{"num_hidden_layers": 9, "hidden_size": 128, "num_attention_heads": 2, "num_key_value_heads": 2, "head_dim": 64, "intermediate_size": 512, "vocab_size": 8192, "hidden_act": "tanh_gelu", "norm": "rmsnorm", "norm_place": "pre", "norm_eps": 1e-05, "positions": "rope", "rope_theta": 10000.0, "rope_fraction": 1.0, "qk_norm": false, "attn_scale": 0.125, "bias": "none", "tie_word_embeddings": false, "parallel_block": false, "init": "normal", "init_std_qkv": 0.045, "init_std_o": 0.0558, "init_std_up": 0.0643, "init_std_down": 0.0643, "optimizer": "soap_variant", "learning_rate": 0.00828, "weight_decay": 0.0, "lr_head": 0.00894, "max_grad_norm": 1.0, "warmup_steps": 200, "schedule": "wsd", "decay_fraction": 1.0, "decay_shape": "sqrt", "final_lr_fraction": 0.0, "batch_tokens": 32768, "max_seq_len": 128, "doc_mask": true, "train_tokens": 91510000, "max_steps": 2793, "dataset": "wikipedia_en"}
Each number is 128 + 32 x the weight over its row's rms, rounded and kept within 0 to 255. Layers, rows and columns count from 0. The size above them is the row's rms in percent of the matrix's.

# layer 4 MLP up, 512x128, rms 0.0643, rows 302-314, columns 0-127
size [ 95  98  99  97  95  96 107 104 117 103  91  99  94]
[[148 126  59 174 154 128 125 121  94 203 195  77 187 156 142 113  92 133 165 105 129 102 135  70  34 105 155  95 216 151  78 112 148 146  65 100 195 126 112 151 119 138 138 140 142 137 170 121 140 101 139 104 166 176 186 114  97 138  79 108 179 128 126 139 137  82 119 146 128 199 100 121 144  83 172 105 106 126 142 178 140 144 129 113 155 133 155 133 126  90 153 153 133 109 125  88 118 102 128 122 170 121 186 106 127 152 146 160 167 113 157 111 157 140 138 132  95 158 185 113 125 194 128 115 133 126 111 148]
 [139 106 130 110 111  98 155 197 144 142 107  81 123 122 119 138 112  92 131 153 139  76 151 133 111 175 159  95 131 101 157 108 102 168 156 111 151 170  85 115 138 122 155  96 102 131  97 129 136 146 197 137 172  93 111 160  84 132 140 194 204 137 115 169 110 164  94 171  98 169  84 124 200 140 114 122 166  46 124 149  83 144 140 117 149 131 160 133  87 147 159 157 147 150 225  70 148  97 131 142 189  94 146  92 147 107 172 137  94 102  94  86 105 125 138 182 137 177 120 129 198 145 108 113 116 140 113 130]
 [119 115 210 161 146 208 141 112 154 153 155 109  43 110 145 102 149  53 142 110 171  81 112 114 114 114 103 160  86 129 135 158 138  93 140 141 126 131 110  77 154 138 146 152 174  99 113 116 143 130 121 129  79 182 120 132 120 144 119 125 107 107 128 116 142 182 174 137 157 140 192  97 105 120 148 143 173  94  89 157 157 110  60 144  72 113 124 159 139  98 112  96 172 125 155 118 155 141  99 105 160 120 109 105 130  99 165 152 147 187  63 145 108  58 150 112  97  66 110 102 155 148 159 166 114 140 131  39]
 [ 91 124 132 140 124 100 116 125 131 121 139 121 104 103 165 109  79 107 140  98 106 115 130  71  97 103 174 129 158 167  66  98  78 128 168  64 161 147 170 205 106 130 178 104 178 106 111 123 143 117 138 139 104 163 156 115 130 102  98 142 125 134 131 107 168 101 153 130  88 143  92 102 154 152 127  97 155 109 185 100 146 140 151 123 191 204 142 179  98 130 156 173 105  66 121 114 164 127 101  80 188 124 153 151 118 157  79  77 128  79 157 166 101 110 131 133 156  96 151 146 163 117 172  77  50 158 159 189]
 [125 138  84 119 141 138 167  90 113 107 221 109 107 105 130 151 138 126 121 155 106 138 152 115  97 131 135 124  59  19  93 153 158 119 140  97 130 123 127 188 146 107 186 125 110 136 154 123 118 118 110 127 117  87  96 144  75  91 134 156 146 123 133 126 169 128  97 138 127 161 127 157 153 144 132 172 107 106 169 124 131  70 122 192 115  98 144  67 164 108 121 161 103 102 136 115 147 159 125 189 121  58  91 153 100  85 167 161 178  95  84 173  81 136 150 103 165  74  75  79 173 135 152  79 136 101 171 142]
 [126  67 151 149 157 153 152  55 124 104 104 113 169 104 157 209  98 162 118 167 177 123  91 112 114 149  98 107 107 151 139  87 125 130  84 101 135  77 124 179 100  83 136 105 130 104 102 113 122 111  91 164 116 148 147 142 145 127  96 120 111 133 164 124 157 100 130 151  70  94 162  83 111 142 157 120  78 144 142 174 139 140 128 176 123  79 102 131 125 162 148 159 143 149 178 206  48  84 125 126 181 172 123 181 100 110 143  85  68 125  55 115 143 148 141 128  96 118 132 175 127 104 176 197 158 132 114 154]
 [143  60 114 139 139 135 184 139 163 111  92  86  83  79 155 100 109  84  79 138 143 138  72 107 146 120 141 131 139  99 153 145 140  93 135 149  98  85 127 167 163 178  97  85 161 133 152 145 149 149 115 106 141 152 102 114 133  74 134 156 113 172 139  91 123  60 132 110 168 143 155  70 151  92 166  71 152 185  67 155 105  61 139 109 153 153 154 122 143 183 127  91 142  65 100 183  47 138  81 156 122 153  98 120 132 182 130 116 151  69 128 134 157  92 114 119 126 142 184 136 149 172 166 130 161 136 139 109]
 [151 105 130 152 166  79 121 125 133 165  99 111 152  50 146 109 108 142  97  99  93 149 150 136  63 102 128 113 112 133 100 132 149 138  73 133 138  57 115 138 114 122 175 130 155 105 148 104  94 153 190  77 150  94 129 125 108 119 141 142 146 121 112  69 137  75 150 197  66 106  93 132 162 146 126  89  89 166 119  87 154 102 114 106 112 126 114 131 160  99 141 141 131 139 133  97 131 131 175 119 197 214 139 130  85 146 154 157 160 130  74 124 120 236 160 131 131  44  93  87 175 115 148 150 125 150 117 146]
 [120 140  98 129  92  56  81 156 114 152  64 127  81 153 117  77  95 154 193 140  94 127  65 178 122 146 139 137 132 140 210 158 190 132 142 131 112 154 138 107 133 156 174  78 154 130 116 179 125 131 116 114 143 124 141  70 102 118 171 163  91  82  60  79 156 182 102 140 109 107 134  98  80 121  69 124 142 156 110 158  98 109 135 121  96 181 178 139 121  85 136 156 129 203 101  98  86 105 132  89 125 118 125 145 103 134 133  84 135 107  79 116 132 161 195  95 120 114 136 144 130 162 149 117 156 160 134 175]
 [108  87 134  91 145  66 117 131 132 118 118 112 134 135  81 112 121 167 157 129 119  89  78 149 116 100  85 159 139 131 126 103 109 158  73 102  50 156 112  79 101 109 126 131  71 118 164 131 159  99 102 102 115 127 114 114 154  92  85  83 134 160 121 118 149 143 110 124 146  61  77 135 111  80 119 114 151 173 118 145 115 133 137 111 131 106 140 128 157 152  82 114 150 193 138 114 191 134 175 121  81 147 121  97 124 100 147 117 183 139 127 107 166 141 220 109 126 138 128 111 131 195 119  31 154 213 206 111]
 [140 110 158 111 111 113 110 128 122  90 127 129  61 143  98 103 112 117 131  80 157  94 174 110 157 106 101  91  98 148 110 161 105 138 142 180  61 127 114 147 118 140  45 111 134  60 110 140 157 106  83 147  94 166 145 131 109  85 156 122 117 137 101 129 148 109 138 126 143 168 141 126  80 153 190 117 148 104 131 163 133 156 160  97  57 196 126  95 149 102 112 176 120  90 167 128 155 156 179 161 100 109 177 169 107 161 123 117 123  49 156 111 192 118  89 104 146 195 158  83 125  82 181 167 155 144  93  91]
 [ 96 171 141  85 156  68 173 164  89 150 140 176 139 121 148 107  98 144  68 163 154 114 129 147 108 143 149 145 117 119 114 121 190 136 114 122 196 108 150 148 120 112 125 142 170 152  84 125 110 108  23 153  84 144 156  75 135  57 106 124 118 100  78 175 126 102 104 113 157 169 143  75 159  92  79 125 173 156 118  98 100  93 156 128 156 184  92 160 140  42 155  53 104 116 119 160 149 138 158  99 146 100 140 126 129 149 129 133  73 152 144 109 144 179 139  79 171 112 100 161 116 120 125  95 141 132 115 108]
 [110 151 146 187 125  84 126 147 136 100 140 147  86  79 144  73 103 111 141  98 116 166 135 115  72 112  84 216 121 148 115  89 121 103 137 179 202 102 123  68 152 140 133  72 179 165 132 146  85 109 119 168 169  77 144  54 102 114 149 134 123 119 107 130  92 113 143 123 155 177 153 111 156 131 131 122 125 151  95  55 182 127 130 126 134  80 114 149 158  73 140  44 111 126 126 138 166  67 163 112 184 127 109  93 101 136  90 148 170 135 142 157 142 119 124 107 145  90 117 181 151 135 123 138 185 152 114  96]]
# layer 4 MLP down (transposed), 512x128, rms 0.0642, rows 302-313, columns 0-127
size [114 100  96 100 100  93 108 103 110 108  78  97]
[[126  98 126 109 108 116 150 121 150 115  52  81 167 170 115 171 174  80 120  81  96 121  91 110 138 150  88  76  99 111 122 186  98  99 134 132 133 132 113  62  68 103 159 160 101 151 192 113  90 126  96 118 117 188 175 159 124 188 144 118 166 160 128 148 141 150 125 117 101 125 110 120 110 120  71 111 126 130 120 111 124 130 108 210 166 152 128  73  82 152 155 137  73  89 145 144 111 141 127 138  90 193 141 104 186 108 121  71  97 135 116 139 147 148  89 130 117 185 103 114 113 100  89 118  72  85 191  94]
 [126  52 106 143  97 162 105  61 129 143 127 139 137 119  88 153 139  90 134 159 200 172 181 101  98 155 156 106  94 111 119 168 106 109 123 153 120  92  96  88 130  85 145  90 148 158 111 101 162 132 145 131 148 110 142 137  66 154 112  72 113  64 127  75 115 104  92 105 158 167 162 173 101  97  99  85 171 124 166 116 105 104 143 136 112 171 188 102 163  84 165 121 112 152 129 134 132 161 140 100 154 163 105 181 168 189  97 134 139 180 150 159 145 119 130 118 193 132 188 129  97  63  89 121  92 173 160 127]
 [139 103  94 169 181  69 207 110 133  98 197 170 180 156 106 179 136  78 150 119 160 111  92 157 148 145 143 134  84 138 185 134 137 107 129 106 159 126  93 126 136 124 115  73 145  96 155 102 174  82 150 117 105 129 107 184 148 131 141 134 158 137 122 127 119 149 135 112 126 124 101 115 115 123  87 150 147 177 142 160 116 113 145 112  83 111  83 146 101 156 141 108 145 166  93  54 125 148 138 134 123 108 101 134 104 103 136 165 133 107 104  78  61 101 137 144 115 143  30 107 227 109  95 203 156  89 157 123]
 [100  91  90 122 113 167 128 136 130 150  95  91 135 112 141 173 160 143  67 146 112 146 150 118 101 114  85   7  53 190 140 107 106  64  67 118 105 142 144  92 162 134 102 134 153 146 107  92 174 122 173 126  96 107 104 167 133 165 154 132 133 200 150 121 138 167 101  99 135  83  74 101 141 150 111 106 101 134 119 147  89 163  96 129  92 129 119 137 102 147 163 102 111 149  81  92  95 136 225 140 162 124 145 163 152 137 129 133 120 100 109 115 108 128  86 134 173 162 193 114  83 114 108 176 146 138 104 154]
 [179  86 169 164 133 160 115 141 141 130 113 103 103  77 145  99 196 158 158 201 120 171 127 123  87 164 136 110 111  96 181 122 112 124  78  67 166 169 133 172 103 103 161 155 128 103 130 146  93 125 136 156 163  88  89 121 105 159 181 150 107 149 102  71 130 125 158 129 134 100 138 124 105 112 122 160 165 152  61 137 122  90 112 237 115 182 164 131 114 108  61 152 175 147 193 154 122 127  80 128  89  62 152 139 146 118 159 123 119 116 126  88 129 126 119 136 111 100 140  69 120 155 153 145 172 135  84 118]
 [130 108 126  76 121  98 115  95 116 122 106 183  86 101 118  78 201 127 154 109 161  66 112 140 171  93  91 182 132  88 113 121 156 112  80  93  77 189 141  74 106 117 125 144  86 171 139 129 124 123 139 146 128 143 145 102 110  97 180 178 186 149 166 149 112  82 185 139 123 143 153 152 144  96 131 119  98  89 132 134 140  82  81 166 152 134 109 107 181 148  74 136  93 121 138 129 113 153 119 140 171  97  80 133 120 158 166 103  71  69 134 201  98 142  65  77 142 180 100 134 111 129 182 149  98 114 139 137]
 [ 75  93 119  95  91  88 139 117 115 131 105 169 148  36 121  57  75 117 141 150 142 133  75 166 117 202 124 190 151 119 102 187 175 145 155 205 142 119 121 194 119  98 118  97 153 170 106 129 121 107 148 114  70 146 116 196 102 132 133 146 126 112 153  86  96  88  89 102 156 122 152 115 181 111  70 126  95 113 105 125 161  90 115 147 141 154 150 131 120 182 123  88 118  97 110 115  97 127 155  95 142 103 123 113 149 148 103 105 172 113 167 133 127 168 157 133 132 147 152 110 167 125 185 118 215 148 133 156]
 [124 120  88 168 124 164 134 159  72  58 180 131 144 110 169 142 156 110  97 126 160 135  96 143 185 127 132 115 120 123 122 172  41  57 187  80  92 152 146 107 162 118  89 117  97 121 139 147 158 124 169  67 151  91 196 121  89 150  80 102 147 121 143 142 127 149 127 162 113 108 155 120 140 100 140 141  28 115  91 136  70 138 126 154 157  96 115 155 104 151 148 131 142 171  82 132  92 120  82 170 153 121 124 144 152 160 143 143 145 150 104  92  90 153 127 185 116 107 122 173  74 140 100 135 116 206 154 110]
 [ 73 117 158 209 101 151  87 169 108 141  77 124 127 111 148  56 133 166 160 142  53 161 139 198  79 114 164 115 114 104 113 135 140 126 105 163 134 106 114 147 123 106  95  66 144  90 125  76 123 126 153 101 167 120  95 175 108 140 183 115 139 135 156  98 137 145 127 141 142  97  90  66 138 111 122 136 115 128  89  69 114  95 152 149 131 168 110 197  99 154 139 147  83 112 127 185 155 169 111 133 170  79 144  93 100 100 126 106 129 133 189 177 125 143 167 169 132 155 174  85 115  96 132 126 181 136 196 137]
 [ 96 155  77 168 126 162 133 118 115  84 156 107  95 122 178 158 127  73 108 166 185 118 139 151 146  49  90  57  66 119 154 170 137 117 164 165 103 137 145  89 118 159  36  97  54 133 123 121 137 142  99 159 117 109  97 171 134 106  90 144  85 117  94 176 119 105  61 185 138 142  98 147  95 123 143 108 156 101 126 120 125 153 130 150 141 126 147 120  86 141  93 148 199 173 106 105 156 185 128 134  78 107 123 106  78 103 156 127  66 132 132 143 145 133 123 117 129 156 146  66 135 141  86 143 100 159 159  98]
 [143 119 119 122 165 164 150 100  78  88 114 139 112 124 139 135 154 111  96 108 146 157 142 143  92 172  89 156  82 184 175 108 178  92  80 111  90 156 111 105  68 128  97  85 125 141 110 109  99 196 163 188 136 148 153 121 113 112 138  63 140 130 152  85 132 132 115 157 107  74 138 117  90  87 137 178  62  99 103 107 239 170 104 147 125 140  67 135 155  87 122 140 102  96 123 120 109 106 121  97 113 159 211  99 146 116 153 162 119 128 193 151  99 102  80 142 115 181 138 159 116 105 163 137 120  98 131 128]
 [195 178  82 144  88 115  99 122 158 123 116 188 146  91  29 117  85  85  80 152  79 119 163 122 143 143 114 110 116  91  90 168 129 111 119  64 110 131 128 159 133 161 116 118  85 147 143 147 102  89 123 151 115 179  84 167  63  86  89 121 109 172 187 140 110 107 169 124 140 145  95 167 129 118 141 119 124  97 119 148 180 108 128 156 135 147 151 137  92 164  92 107 146 138 124 136 137 146 161 174 158  78 185 115 148  32 154 160  89 124 149 110  94 154 163 124  89 105  94 141 154  69 128 177 109 128 137 138]]